From a checkpoint of a small transformer trained on Wikipedia: vocabulary 8192.
Each number is 128 + 32 x the weight over its row's rms, rounded and kept within 0 to 255. Layers, rows and columns count from 0. The size above them is the row's rms in percent of the matrix's.

# layer 4 attention value, 512x512, rms 0.0403, rows 262-314, columns 0-63
size [ 86  91 100  92 109  86  98  96  86 102  92  98  96  86  95  90  98 100  99  84  76 103  89  98 103 109  80  96  97  95  95 104  96 102  90  96  92  91  96 101  97 102 104 107 105  93  81  92  95 103  97  93 100]
[[135 144 139 188 105 122 182 118 129 166 123 148 155 114 117 162  94 131 122 121 111 109 117 110 142 117  90 140  67  39  97 122 125  91 207 157 166 116 151 137 150  98 120 151 180  97  95 137 121 131  99  75 127 117  94 127 114 130 163 199 160 173 127 128]
 [108 160 124 167 156 143 102 132 110 140 104 120 172 151 126 101 112 144 135 195 107 122  43  87 122 116  95 162 187 148 144 159 161  83 123 133 121 141 124 128 108 134 151  70 128 107  94  55 120 108  77  86  94 125 132 143 102 121 126  99 112 129 119 157]
 [147 188 152 143 166 157 114 128 120  68 174 168  85  96 127 119 179 153 136 101  98 125 141 143 159 118 142 124 128 105 150 147  83 128 166 100 164 131 140 110 182 133 134 121 192 145 104 190 110 153 155 131  94 183  97  98 157 104 123 119 114 144 117 137]
 [ 91 131 134 170 153 212 154 121 142 150 142 180 100 112 111 127 136 144 129  99 151  47 188  94 126 154  98 186 149 159 125  78 137  86 173 110 156 104 134  82 139 104 154 145 145  98 105 109 118 111 116 132 106 161 148 189 162  44 128 174 166 166 135 161]
 [187 174 106 115 107 140 170 115 130 189 116  88 151 100 116 115 117 201 148 153 104 111 105  75 173 114 146 123  81 124 146 116  91 121 156 155 133  65  95 104 143 131 135 139 105  60 150 127 104 139 128  86 101  89 127 119 116 109 114  92 195  68 115 103]
 [119 185 174  91 146 117 111 181 136 107  95 133 114 133 128 111 137 133 167 165 147 123 130 136 156 159 144 137 151 148 163  79  79 107 119 161  56 117  83 142 122 134 186 150  97  84 164 115  98  95 144 107 166 184 122 143 142 155 112  86  85 117 121 113]
 [183  91 159 147 177 165 123 132 124 154 119 103  59 145 131 104 134 119  97 122 147 149  83 116 139 141 181 155 110 116 121 138 177 137 162 117 112 146 118 109 175 107  90 116  69 114 194 137 136 100 142 125 199 118 108 165 129 151  89 143 117  94 182  95]
 [ 63 121 105  52 100 115 120 186 117  90  92 118 163 118  99 138 158 124 184 120 104 155 102 122 237 181 139  78  77 132 148 111  63 118 127 104 110 139 146 130 112 125 151 187 126 161 119 146 112 150 150 138 135 121 107 136 151 127 111 133  87 120 154 192]
 [148 174 181  73 120 134 131  87 105 137 162 153 113  95 182 127 113  66 103 152 101  97 146 112  98 134 135 181  65 112  94  48 140 110 102 169  98 126  80 118 109 126 142 188 116 133 159  88  92 166 121 111  85 123 162 138 145 112 130 181 117  86 123 142]
 [125 140  92 153 151 187 141  87 108  91 116 133 112  82 117  82 133 114 110 119 122 102 151 114 118 184 114  90 168 131 169 123 161 146 154 135 147 169 124 104 165 104 130 181 196  88 144  43 171 181 107 127  99 109 104 115  84  92 129 168 183 201  59  88]
 [136  87 124 140 105 129 164 126 133 100 135  96 106  99 152 119 112 157 134 135 128 113 227 138  90 127 143 113 138 156 113 123 116 126 117 138  99 108 174  80 127  76 146 108 191  85 165 124  97 118 147  72 172 104 105  86 135 201 188 136 114 123 148  98]
 [101  58 115 124  93 149 169 108 143 128 138 143 141 128 106 113 142  97 155 118  77 106  77  92 162  87  91 142  89 109 100 169 186 137  48 110 139 183 165 132 162 157 247 179 157 146 125 106 165 170 130  86 126  80 163 134 157 100 116 109 141 170 137 137]
 [147 109 150 158  84 130 160 106 132 123 103 130 152  74 173 146 106 107 127 185 170 159 147  87  83 138  84 123 103 152 165 107  94 107 129 145 182 125 126 105 155 116 107 134 141  75 136  87 135  78 150 110 108 120 149 140 150 115 164 146 110  85  47 141]
 [133 165 130 107 184 153 130 124 124 103  84 217  71 109  80 125 174 122 164  54 110 168 175 138 184 129 123 132 151 127 138 118  73 190 121 143  96 154 136  68 204 135 143 131 134 124 163 127 143 150 133 121 130 103 116 116 182 132 141  86 188 134 145 168]
 [130 140 156 166 186 161 175 110 133 121 111 190 115 121 147 112 116 123 124 126  93 132  52 116 175 112 109 149 162 169 100 137  97 137 159 155 138 134 171 113  91 117  76 114 172 113  46 184 108 102 161 102 146 130 204  95 154 112 107 150  78 163 131 158]
 [128  94 139 117 122 133 106 133 129 137 129  75 173 101  93  79  92 139 148 144 125  70 167 140 104  62 119 130  72 140  94 183 157 143 152 101  41 104 187 130  75 114 157 100  89 146 158 121  98 147 135 139 102 142  96 109 136 116 137 112  83  49 154 138]
 [126 112 121 103  88 133  92 178 128  87  95 169 128 125 111  90 110 175 131 111 166 191 100  94 137 116  97 158 102 149 132  98 122 117 140 130  91 165 162 146 149 145 152 141 109 126 196 145 136 127 121 159 112 109 136 181 129 156 117  82 178 139  96 107]
 [ 90 118 173 160  65 122 155 190 144  51  64  99 105  91 114 161 163 126 162  85 112 205 153 128  63  83 130 119 166 131 133  84 145 116 107 124 157 129  95 140 150 193  76 122 130 144 156 121 144 117 168 112 115 169 116  94 213 139 107 111 128 125 181 134]
 [147  94  95 136 100 132 131 143 124  83 113 162 135 167 170 123 204 135 171  98 136  94 102 157 148 134 174 129 178 122 155 166 139  89  98 175  22 176 195 156 121 125 145  61 118 139 154 104 157 174 125  72 182  88 104 184 109 168 121 118 178 141  82 148]
 [122 158 114 140 109 119 159 128 138 166 137 122  85 158 135 127 121  83 118 101 122 149 161 128 125  97 163 165 116 118 105 131 130 151 195 147 134 102  85 152 149 152 106 177 169 102 145 139 105 161  85  91  91 109 146 157 147 115 115 100 140 125 158 157]
 [131 175 148 191 139 112 161 151 133 140 125 149 121 188  72 105 160 100 100 200 110 182  44 100 137  71  98 182  39 128 116  92 136 134 106 150 156  83  86  95 121 168  63 146 189 119  55 116 121 173  89 122 121  28 176 139 120 112 158  85 155 126 125 127]
 [125 153 165 149 140  76 119 193 126  93 138  75 104 177 108 149 141 125 116 144 155  71 152 150 128 182 191 143  95 158  74 144 188 141 138 113 166 136  57 185  58 105 142 117 134 141 165  99 104  94 146 134 163 108 135 130  82 133 154 128  91 123 123 115]
 [132 125 114 151 161  68 137 138 175 171  92 239 174 161 127 152 138 101 113 125 198 104  75 179 180 112 171 190  71 108 158 133 153 118  64 165 151  90 126 176 138 101 159 117  93 123  99  84 100 160  62 107  99 161  56 160  90  85 159 152  71 130 100 138]
 [138 122  88  91 134 140 124 184 127 119  93  86  73 173 100 167 120 123  95 122  63  60 205  88 123 155 160  98 100 165  91 135 128 130 149 170  55 139 150 138 107 110 120 142  94 126 145 117 128 109 196 170 124 105 169  95  46 186  78  79 131 117  93 134]
 [143 138 141 140 209 170 195  83 128  99 132 178 130  85 209 154 142 104 162  82 145 176 111 125  89 144 134 123 156 153 156 121  51  88 195 117 164  91 120 133 147 151 100 156 155  96 161 171 114  91 155 127 104 143  68 119 109 149 136 174 154 132  83 108]
 [134 126  98 145 149 116  27 164 131 120 110  54 106 128 139  91 119 136 165 103 142  73 168 122 202 159 104 102  85 135 119 130 131 136 133  94 163 125 109 159  95  66 146  95 116  86  74 233 147  94 194 188 138 151 137 131 143  62 131  75 114  91 222 153]
 [137 151 116 140 113 158 144 128  85 133 122 103 127 123 102 113  77 137 137 166 118 106 144  77  96 140 131 104 152 195 172 177 140  80 155 142 109 106 161 194 125 110  86 105 147 114 164 130 146  58 139 149 119 160 167 151 131  94  99  83 125 112 160  71]
 [125 166 113 144 141 124  78  87 106  76 135 196 126 124 107 130 141 131 134 153 115 183 103 128 149  61 138 124 189 167 122 124 155  83 163 118 110 114 139 155 111 130 129 150 146 130 150 107 133 144  65 197 117 100  94 213 165 135 127 114 151 132 103 123]
 [ 58 131 161 150 110 160 106 103 127 153 166 179  91 132 161  99 106 204  84  88 152 139 158 118 171 131 123 156 143 157 127 133 135 108  95  89 211 153 118 135 113 112 113 123 106 103  81 193 109 130 140 120 159 112 173 136  92  96 117 125 142 135 123 131]
 [145 110 116 149 101  58 123 115 150 110 151 132 103 147 127 197 162 136 117 155 136 153 138 172 128 145 163 112 148 116  67 152 155 119  80 138 115 167 135 164 110 100 123 154  96 130  80 103 136 130  93 120 118 150  96 106 152 162 121 121 113 215 143 167]
 [150 180 142 187 194 143 128 108 125 132 171 166 125  78  89 103 125 124 124  84  98  65 162  99 120  99 156 116 149 114 167 139 110 141 117  99 100 150  86  95  58 114  79 118 130  88 101 127 112  67 170 103 118 125  98 113 120  78 115 106 114 111  89 172]
 [146 140  89 227 135  94 146 159 109 136 118 118 132  95 116 118 105 107  86 209 103  98  98 123 116  99 139 189 109  94 146 107 133 137 170 121  70  92 106 123  81 122 130 164 149 112  74 107 115 135 122 127 110 141  98 112  97 143 150 153  83 140 113 127]
 [141 102 145  73  65 158 143 111 119 143  99 120 154 123 170 139 129 121 145 133 133 168 118 142 164 124 170 161 137 131  84 177 129 156  67  94 100 117 212 146 147 166 160 135 192 136 138 133 195 152  93 146 142 142 120 114 176 173 159 120  94 130 140 124]
 [124 111 169 141 117 101  64 135 131 118 145 141  78 147  77 189 114 168 126 153 132 101  49  93 100 100 112 137 141 127 119 162  97  99 148 138 150  91 138 158 152 143 128 126 145 179 151 143 104 186  65  92  84  77 124 109 161  45 120 133 104 137 151 151]
 [ 75 134 120 154 146 126 111 115 143 102 138  76 120 127 168 172 119  88  68 127 119 121 122  74 107 180 172  92 115  80 119 149 101 126 174 111 107 182 165 121 198 134 159 141 196 127 165 149 111 140 146  76 122  97 160 117 130 142 123 161 141 136 121  96]
 [151 212 106 114 124 122  90 109 112 122 127 158  88 162 122 119 148 128  60  85 134 130 193 140 197 181 116 131 164 153 131 129 108 230 103 123 173 193 103  86 130 129  87 149 154 116 121  85 136 120 123 111 188 130 161  48 119 110 108 108 121 141  99 184]
 [144 118 121 116  71 140 121  90 121 131  99 152  66 108 150 155 101 112 161 122 118 154 133 131  97 134 180 126  92 140 115 118  78 106 162 111  82 130 137 169 213 118 165  92 171 151 170 114 159  98 147 183  93 112  95 188 197 102  85 146 158 120 154 126]
 [110 135  99 108 104 149 132 124 163 138 120 138 135 131 115 113 105 167 121 174 127 157  46 102 150  68  97 135 161  69 122 171 184 144 110 147 184 123 190 139 124 120 116  89 148 132 101 135 161 152  98 133 162 114 102 169 119 152 111 119 157 120 137  85]
 [125 100 145 109  70 120  79  82 129 128  75  82  59 149  77 138  98 122 146 149 103 189 184  57 141 160 158 111 129 199 135 108  98  81 140  93 117 131 106 153 152  99 120  88 133  87 152 174 146 100 149 122 109 110 143 153 122 145 104  65 110 146 182  93]
 [164 142 106  79 162 136 115 111 114 171 113 127 159 104 139 151 157 103 176 111 150 156 129 132 174  99 105 113  96  80 121 107 136 149 249 127 105  45  85 146 108 166 178 100 152 109 179 168 161 168 157 121 138 146 131 144 162 176 152  92  95  76 137 143]
 [166  76 138 145 189 133 106 139 124 148 137  87 126  75 143 218  74 108 104 158 136 108 106 133 189 134 178  95  92  76 117 101 129 137 120 186 178  46  98 166 170  99 177  58 116 132 107 138  55 156 142 171  89 141  62  71 147 141 102 169 124 118 141 151]
 [109 177 193  29 156 143 140 145 131 134 130 141 157 106  96 142  88 155 120 128 136  91 149 156 150 133 153 119 106 148 114 134 122 147  38 154  98 124 160 118 185 147 158  74 171 161 197 154 137 142  89 189 111 138 111  83 161 181 133 125 103 157 112  92]
 [147  75 133 138 152  96 146 155 127  93 111 162  74  60 146 128 119 150 129 111 149  27 162  58 170 154 182 133 104 118 181 139 121 131 129 152 134  67 148 116 102 145 149 145 148 117 108 112 174 157 149 112 161 151 188  89 145 121 142 167 108 107 130 166]
 [110 158 186 171 132 164 166 138 137 127 102 109 104 138 130 137 145  96 141 133 136 183 178 108  80 145 129 113 211  82  79  90  97 129  98 116 156  66  97 119 126 168 139 178 119 144 176 125  98 133 143 147 130 153 174 106 116  84 127 127 146 140 126 100]
 [ 56 163 118 169  83 156 118  89 130 143  95 146 179 131 145 153 176 112 154 177 182 143 144  94  96  71 141 179 170 100 140 143 141 114 148 129 110 118 104  91 154 108 106 194 140 158 111 112 141 143 115 116 201 106 159 205  71 128  99 131 149 122 118  77]
 [105 169  88 128 143 104 143 120 122 166 136 224 138 125 131 140 136 122 105 146 152 142 109 175  71 105 144 109 128 142 134  84 146 145  94  97 175 121  95 113 138 125 119 130  77 111  73 112 135 145  99 131  80 178 135  93 106  67 119 163  97 145  85  78]
 [143 143  98 147 112 137 141 111 107 211 167 104 165 144 123  91 112 109 146 153 159  79 129 125 114 106 199 117 128 108 119 120 122 133 143 195 138  98 154 171 191 111 151 161  99 146 125 154 131 130  90 124 164 170 131 115 127 137 141 136 137 109 121 116]
 [199  65 116 127 147 105  97 104 125  93 137  68 119 110 129 136 103 118 202 193 137 106  49 155 168  80 100 130  53  85 198 107  97 107 173  96  77 107  86 149 102 141 155 137 108 115 123 121  74 121 123  93 130  96 130 113 129 124 163  93 155  76 160 161]
 [118  66  82  75 128 150 125 107 130 154 134 202  85 136 144 102 138 114  83 100 115  90 236 162 162 142 126 123 109 103  97 128 163 145 153 113 171 179 195  80 152 136 105 169 189 118 143 136 143 118 125 144  87 103 120  91 122  89 121 136 159 130  56  92]
 [109 162 136 109  33 119 158 133 136 134  98 148 134 109 177 121 146 176 128 115 126 142 188 143 112 114  95 147 118 163 126 151 173 113 120  56 158 187 131  98 113 168 134 107 140 147 145 131 107  70 108 105 141 188 110 134 119 128 137 121 101 174 130 141]
 [120 155 120 136 191 127  95 183 123 144 129 142 105 168 130 101 116  89 114 126 184  96 136 142 123  85  88 113  55  77 111 206 157 141  96 145 193 100  87 160 105 110  79 155 118 156 109 103  97 189 146 115 179 127 138 137  58  88  71 116 100  49 154 131]
 [103 195 152 147 135 179 148 126 108 153 145 176 121 185 108 117 169 156 159  58 131 115 186 182 164  65 107 148 104  35 133 133 113 150  53 174 132 150 134 118 137 117 136 170 116 115  81 152 136 142 116 105 207 149 100 112 107 102 130 120 150 137 146 195]
 [ 93 137  60 150 114 138 185 170 120  83 126 187 106  99 127 138 148  90 191 124 152 155  77  88  69 122 108 113  43 131 126  70 129  77 141 160  63 127 172 143 170 123 138 137  96 105 179 135 140 117 116 129  69 147 155 170  90 175  93 115 113  94  79 104]]
# layer 4 attention output (transposed), 512x512, rms 0.0354, rows 262-313, columns 0-63
size [ 86  91 101  91 109  83  98  99  89 106  92  98  98  87  95  91  99 101 100  88  76 104  90  99 105 111  82  98  97  94  97 107  96 104  88  96  95  94  99  99  96 101 104 109 104  93  84  92  98 105  98  92]
[[201 127 105 150 118 104 100 130 164  67 104 132 115 174  64 126 111 138  81 142  89 128  96 103 153 118 146  68 139 171 106  58 124 125 151 133 156 147 133 143  71 145 131 166 153 103 156 172  82  94 143 167 126 128 110  89 141 141 148 160 143  48 132 145]
 [148 118 137 154 148 133  78 141 227 169 145 148 152  99 170 139 166 154  94 115 138 153 141 145 179 161 152  75 136 124 143 130 129 134  99 158 121 149 112 134 111 150 143  71 162  79 137 186 149 178 190 141 133 181 142 119 135  91  88  82 177  99 219 164]
 [138 126 126  91 177 184 155 114 101  66  87  41  85  77 147 115  99 125 105 125 141 100 141 155 127 114 141 111 143 155 122 146 123 105 102 135 171 129 138 120 161 110 101 136 147  85 176  81 140 119 142 129 168 135 105 143 136 168 162 125 161 108 228  60]
 [153 156 130 116 100  68 168 166 115  75 104 128 148 114 148 104 115 151 138 119  80  94 160 153 142  79 113  78 155  87 166 121 132 167 149 124 113 146 175 135 106 145 104 132 124  72 137 162 126 146 143  55 135 113 124 112 117 140 115 136 122  71 153  97]
 [105 164 112 203 125 118  40  86 147 120 142 106 145 141 183 161 121 105 130 124 104 100 130 158 162 137 124 109 173 120 113 132 140 107 182 102 141 180 178  72 119  79 107 107 120 136  73 138 177 146 175 146 134 145 131 143 124 137 194 131 157  94 156 154]
 [150  85 129 191 140 134 150 111 134 120  76 114 144 153 161  99 106  67 126 120  89  65 145 114 163 215 144 145 137  83 101 149 144 118 106  52 104 129 135 148  86  86  90  98 113 128  62  89 150 145 127 103 157 149 109 125 158 103 105 101 158 146 151 148]
 [129 118 115  95 123 129  79 121 154 155 134 121 164  97 142  95  61  97 169 135 114  98 116 111 130 160 126 153 113 110 125 128 191 137 101  87  80 156 161  94 111  90 152  99 153  69  93 103 131 156 110 133 172  88 147 164 113 136 152  90 156 128 125 187]
 [141 131 107 155 148 102 131 135 119 174  78 134 110  97 121  90 129 119 103 126 154  59 141 120 123 182 129 163 153 106 127  99 151  83 135 103 172 124 130 131  98 163 105 138  83 230  94 111 149 109 125 176 106 135 111 117 112 147 113 149 147 182  66 180]
 [156  85 119 148 111  87 132 148 122 110 120 105 107  63 144 104 114 140 126 134 133  93 151 143 174 119 144 152 143 154 146 108 103 112 125 167 163 129 110 135 113 111 151  96 149 124  97 104  76 130 143 151 122 144 136 159 118  80  63 118 151 210 116 108]
 [ 91 125 114 146 126 112 127 163 167 109 142 132 158  81 130 109 104 147 161 102 107  99 119 117 136 100 144 117 150  98 144 126 158 117  95 154 132 192 140 140 149 179 108  87 103 129  63 156 111 133 150 111 180  97 112 145 193 139 134 144 131  61 229 129]
 [129 100 107 172 103  48  87 112 141  80 168 153 145 154 100 132 168  93 139 157 205 122 129 134 127 116 125  74 148 119 102 130 131 139 153  99 119 108  68 206 156  91  61 143 163  24 128 153  82 164 155 143 159 144  92 112 182 115 130 154 111 132 181 124]
 [126 139 101  91 113  71 104 111 116 148 127 147 144 101 164 126 174 100 111 192 221 165 106 154 163 130  97 115 178  89 106  77 149 126 179 176 109 131  68 124 122 183  96 128 109 170 148 191 128 125 160 101 129 157 139 145 149 144 152  64  56  50 139 145]
 [196 132  51 119 126  97  86 125 135 168 124 139 122 151 124 103 128 116 140  96 150 114 118 100 129 126  95 148 163 172 104 143 125 106 197 160 141  85  85 139  39 126 151 136 102 129  71 129 137 108 169 130 105 162 140 123 101 118 105 155 125 147 184 123]
 [118 159  95 173 166  83 124 148  90 145 110  95 116  62 110 133  58 143  94  99 194  78 143 134  91 152  99 117 128  88 114 117 168 118 123  52 155 132 131 114 115 124 159 145 121 158 150 101  62 136  86 200 176 129 136 136 103 153  98 113 140 128 133 148]
 [140 170 104 117 157 170 120 197 133 127  82  81 109 115 138 102 101 104  43 180  95 109 106 172  83 168 175  83  76  95 108 165 104 133 164 104  79 113 175 116  93 121 169 147 120 128 181 149 122 133 181 113 106 172 110 114 128 120 162  79 157  96 220 123]
 [141 116 130 101 123 117 118 105 128 153 138 152  98 128 130 157 146 138 172 102 208 159 106 108 202 129  89 154 135 131 108 138  80 118 122 148 189 145  99 138 187 129  81  85 221  92 117 100 137  97  89 141 130 130 137 150 201  63 156 152 121 128  87  56]
 [ 64 160  86 142 147 139 183 138 119 151 183 125 121 150 141 123 148 116 151 148 112 112 160 141 128 182  79 118  81 113  77  93 168 135 156 121 105  60 140  93 132 138 103 165  67  86 134 107  97 187 175 153 183 125 130  97 111  71 153 144 115 172 142 184]
 [ 85  90 116 155 180  59 159 148  70 154 140 152  81 110 143 144 123 158  78 133 162 123 117 140 128 177  89 142 160 117 116 111 111  81 134 131  95 113 121 173  95 188 136 169 111 154 150 141 111 114  36 118  70  74  86 107  94 116 112 145 126 147 117 198]
 [119 132 148 183 137  82 148  86 156 175 150 148  92 132  36 133 102 145  97  92 173 142 138 118  97 185 140  96 104  86 142  90 158 113 125 105 125 141 149 158 146 150 122 125 156 107 154  72 140 110  73 145 156 153 127 159 197 105 121 125 150 149 145 136]
 [140 106 123  77 145 134  72 128 170  97 105 130 171 130 136 136  70 117  53 120 152 133 116 112 135 137  89 146 136 112 153 142 173 121  98  65 147 121 117  93  90 120 136 163 106 165 131 116  62  91 128 126 182 114 158 113  92 168 120  90 107 133 118 180]
 [129 119 120 115 144 122 159 118 151 141 139 138 128 166 166 137 118  83  76 134  87  98  87  90 118 166 108  99 129 134 157 165 144 108 108 108 102  92  98 137  66  94 152 162 113 127 100 194 111  91 198 160 132 131 156  87  56 138 111  92 158 145 109 160]
 [108  25 182 166  88 143 145 127 103 186 150 130 139 203 169 130 167  92 167 110  86 143 117 159 161 163 135 123 147 137 154 127 119 111  94 135  37 138  70 123  90  93 105 101 152  88 129 162 138 104 152  74 174 117 123 108 132 125 130 124 123 138 211 133]
 [138  44 115 132  82 168 136 129 151 158 114 134 129 165 153  87  96  99 164 132 142 130 167 123 145 185 169 109 135 102 163 112 130 166 123 162 124 113 110 149 126 113 156  94  90 137 132 157 177 135 201 121 126 189 129 118 126 104 126  92 104 150 113 141]
 [160 108 193 176 109 115 158 121 101  59 117 116 156 153 126 169 177 136 129 114 131 161 100 134 135 126 121 160 150 142 133 116  93  88 123 119 182 157 100 154 146 117 136 162 154 119 118 144 100  97  52 144 154 168  95  64 201 102 158 183 197 118 112 102]
 [196 130 126  97  94 131 111 137 151 199  78 125 149 148  96 115 121 169 136 135 132 102 114  97 172  79 172 119  93 153 152 119 151  99 130 105 167 105 133 133  86  72 139 145  87 153  97 178  68 126 159 147 108 158 123 104 117 162 114 110 122 116 141 124]
 [ 91 148 187  89 150 135 143 129 146 109  57 147 159 148 139 158 125  77 154 134 101 163 101 142  72 189 129 157 156 112  91 138 152 134  78 100 147 145 157 138 104 136 118 146 158 152 125  53 120 136  97 137 145 105 117  60 103 175 119 134 108  98  78 151]
 [130 137 129  78 178 112  87 131  32 149 158 152 171 155 154 134 153 143 118 119 111 190 114 122 144 104 113 165 121  96  98 144 154 107 131 111 134 145 138  93 104 176 151  88 144  93 121 131 135 124  95  80 100 138 124 108 134 178 177  93  77 103 155 106]
 [ 90 157 139 120 191 167 161 135 119 136 108  93 127 162 125  80  91 145 109 120 148  44 146 124 141 130  88 127 130  65  99 152 143 125  82  57  80 105 154 118 114 142 121 111 146  98 135 155  95  96 169 103 148  84 103 116 148 121 152 127 172 152 135 146]
 [113 183 131  82 148 204 149 160  85  84  70  79 137 136 167 153 153  88 118 154  64 160 150 147  81 132 109 133 112 118 182  96  87 143 152 137 101 141 125 109 121 121 193 168 114 149 113  76 139 112 111  96 121  84 121 105 142 165 102 124  71  89 113 124]
 [ 92 107 127 139 153 102 171 123  90  79 126 135 135 116  96 142 147 111 149 132 166 133 125 138  83 171 120 129 119 134 118 118 117 125 147 124 124 122 108 137 151 177 153 121 160 130 115 129 167  91 100  97  67 119 103 152 165 107 133 190 112 153  58  91]
 [126 136 160  59  82 102 158 139 101  69  94 108 143 133 164 150 116 168 122  80 202 167  98 145  69 121  84 153 105 162 136 148  87 159 140 178 164 142 177 122 179 121 187 128 183 159 143 126 140  94  90  91 132 104 153 110 115 201 172 159 136 126 138  79]
 [133 107 125 114 203 135  72 122 150 135 119 170 183 184 107 100 131  84  89 126 125  65 115 120 102 153 137 154 120 174  98 160 129 159  91 139 167 157 187 127 140 162 147  64 143  99 138 187 205 100 114 189 111  91 130 130 114 160  84 135 184 157 126 134]
 [150 155 136 136 137  34  99 125 145 181  94 201  76 111 144 110 125 106 157 151 140 136 101 100 139 143 134 104 112 119 153 108 142 138 160 158  75 116  60 139 103 159  87 168 108 208  79 103 129 103 123 142 110 137 110 116 123  74  82 138 105 203  67 130]
 [111 156 108 147 126 119 156  64 129 115 187 140 110 146 156 126 111 124 104 121 122 155  98 106 152 138 140 136 158 126 118  59 183 134 142 108 124 111 143  50 117 126 112 151  85  86 107 119 127 161 152 111 167 160 143 128 106 157 135  63 142 128 171 168]
 [157 122 144 169  76 151 107 124 204 167 118 161 122 103  51  84 134 177 126 158 145 130 101 138 140 117 131  99 117  86 107  99 157 189 158 116 159 123 140 183 119 115 151  75  96 136  26 176  53 163 162 124 124 172 171  96 118  50  75 140 154 146 176 188]
 [131 137 187 121 182 181 137 150 120  99  64  90 143  78 108 138 105  96 175 125 120 128 128 152 106 167 127 117 159 140 140 131  76 122 132 127  91 170 101 107 156  88 165 120 128 143  76 126 144  99 111 115 105  91  77 123 126 150 102 113 121 118 154 136]
 [121 153 136  67 134  61 166  99  83  40 182 161 118 157 155 112  92 167  90 133 162 137 102 130 124  55  82 128 157 123 107 131 176 121 137 144 157 117 115 112  85 129 131 149 162  97 161  95  89  95  95 112 151 133 147 145 112 198 190 140 155 154 138 148]
 [135 151  85 108 153 183 129  89 168 114 108 184 131 179 141 129 100 112 142 148  71 127  78  98 130 176 151 106 104  91 144 135 145 152 125 121 100 112 171 123 131 102 124 169 110  92  75 180 143 111 145 114 129 103 175 137 132  64 167  93 152 131 125 120]
 [ 92 144 139 128 161 133 193 174 113 108 152 102 151 180 151 155 132 143  54 139 106 115 134 147 122 152  65 129 127  97 121 111 155 145 153  79 119  85  78 107  78 119 139 146  91 193 150 144  31 108 153 133 139  80 111  45  99 141  87 101 125 113 123 208]
 [110 128 189  80 110 141  81  73 117 145 144 117 110  87 126 114 164 103 102 171  96  87  88 150 166 128 146 120 134 149 100 168  99  97 109  99 133 118 164 114 149  79  48 151 163 152  82  99  56  89 191 140 134 140 137 120 109  65 182 117  83 123 113  69]
 [120  80 105 168 126 113  62  84 142 161 145 121 103 120  92  91 115  57 154  44 108 117 119 152  72 142 180 133 170 132  95  96 142 146 114 171 145 160 174 152 115 141 142 104 146  93 134 114 179 127 141 138 167 151  98 145  76 156 198 184 174 141 147  65]
 [145  90 132 224 122 137  96 146 131 115 143 166 103 139 115 100 117 121 154 134 119 102 130 121 160 119 117 118 118 103  71 112 143 132 210  94  70 110 141 139 115 107  92 140 107  62  79 148 132 193 209  59 145 223 116 121  85  95 179 140 155 126 197 118]
 [159 130  78 119 116 125 144 111 122  91 141 142 219 197 166  99 143 130 127  96 121 153 114 101  82 156 173 159 138 128 170  72 100 152 218 120 147 108 185 138  93 152 168  97  90 153  61 159 129  77 181 142 101 120 121  77 142 122 130 132  25 133 125  97]
 [145 123 108 118 126 107 134 135 114 108 121 159 156 115 143 146 161 132 108  91 122 131 141 178 132  85 119 109 114 138 121 152 140 112 123 137 126 162 154 153  85  92 103 150 114 110  88 196 149 155  61 106 108  76  85 123  84 105 133 108 105 142 156 146]
 [154 168  76 118 128 186 103 117 152 194 119 139  88  96 105 152 109 149 141  90 131 100 154 124 167  87 123  96 122 148 161 124 149 125 126 121 147 129 147 114  93 114 127 122  96 161 170 135 139 126  68 173 137 112 123 111 121  40  70 114 173 167  99 166]
 [131  98 188 122 114 207 122 133  93 165 104 176 164 165  61 156 159 140 140 172 164 200  72 112 111 136 122 151 117 126 120 119 118 155 200 117 123 124  84 116  97 124 198 100 121 102 148 162 143 115  92  62  63 157 201  91  84 160 134 105 158  93 163 140]
 [154 105 161 119 108 113 103 129 168  96 166 184 146 208 142 111 117 130 102 125 109 184 116  97 167  76 101 104 121 135 126 106 139 179 182 101 164 120 114 117  99 103 148 111 161 121 102 108 120  92 123  53 136 114 173 131 142 186 125 112 119 135 100 124]
 [109 151  84 113 114 197 135  82 132 137 109 108 139 122 127 145 156 126 147  96 128 132 124 108 165 175 125 110 137 165  59 125 125  96  43 144 190 115 152 146 170 122  90 160 163 123 134 129 182  67 115 186 167 186 136 161 110 160 104 113 116 131 107  95]
 [135 170 157 145 105 125  93 186 111  62 123 131 158 130 119 141 114 132 159 173 161 132 136 110 111 115 119 167 167 140 157 146 107 132 103 118 146 125 103 156 127 121 147 119 166 171 134 101 125 211 148 102 158 136  98 105 145 137  72 169  96  89 125 140]
 [121 145 126 137 166  72 132 136  90 133 143 126  89 117 167 163 112  82 134 150 137 149 138 109 167 108 107 163 168 169 181 127  85 147 144 182 106 154  74 115 125 122 153 143 169 166 148 117  78 140 216  84  58 110 108 109 102  96 108 153 104  91 119 158]
 [110 115 127 129  73 118 115 116 105  85 124 102 119  59 139 150 181 112 192 104 145 155 113 174 129 152 178 132 156 190 159 111 137 107  78 105 123 126 127 107  98  54  51 131 214  52 140  97 209 173  65 127 207 131 132 111 193 130 153  55 120 151 104 125]
 [113 134  64 114 101 109 139 118  93  66  81  67 101 119 155 175  98  93 126 111 127 108 148 150  99 132 126 119 116 179 143  90  91  90 120  85 147 171 143 142 126  87  91 185 140 156 195 110 146 123 126 140 184 124 100 125 106 113 136 114  60 124 112  49]]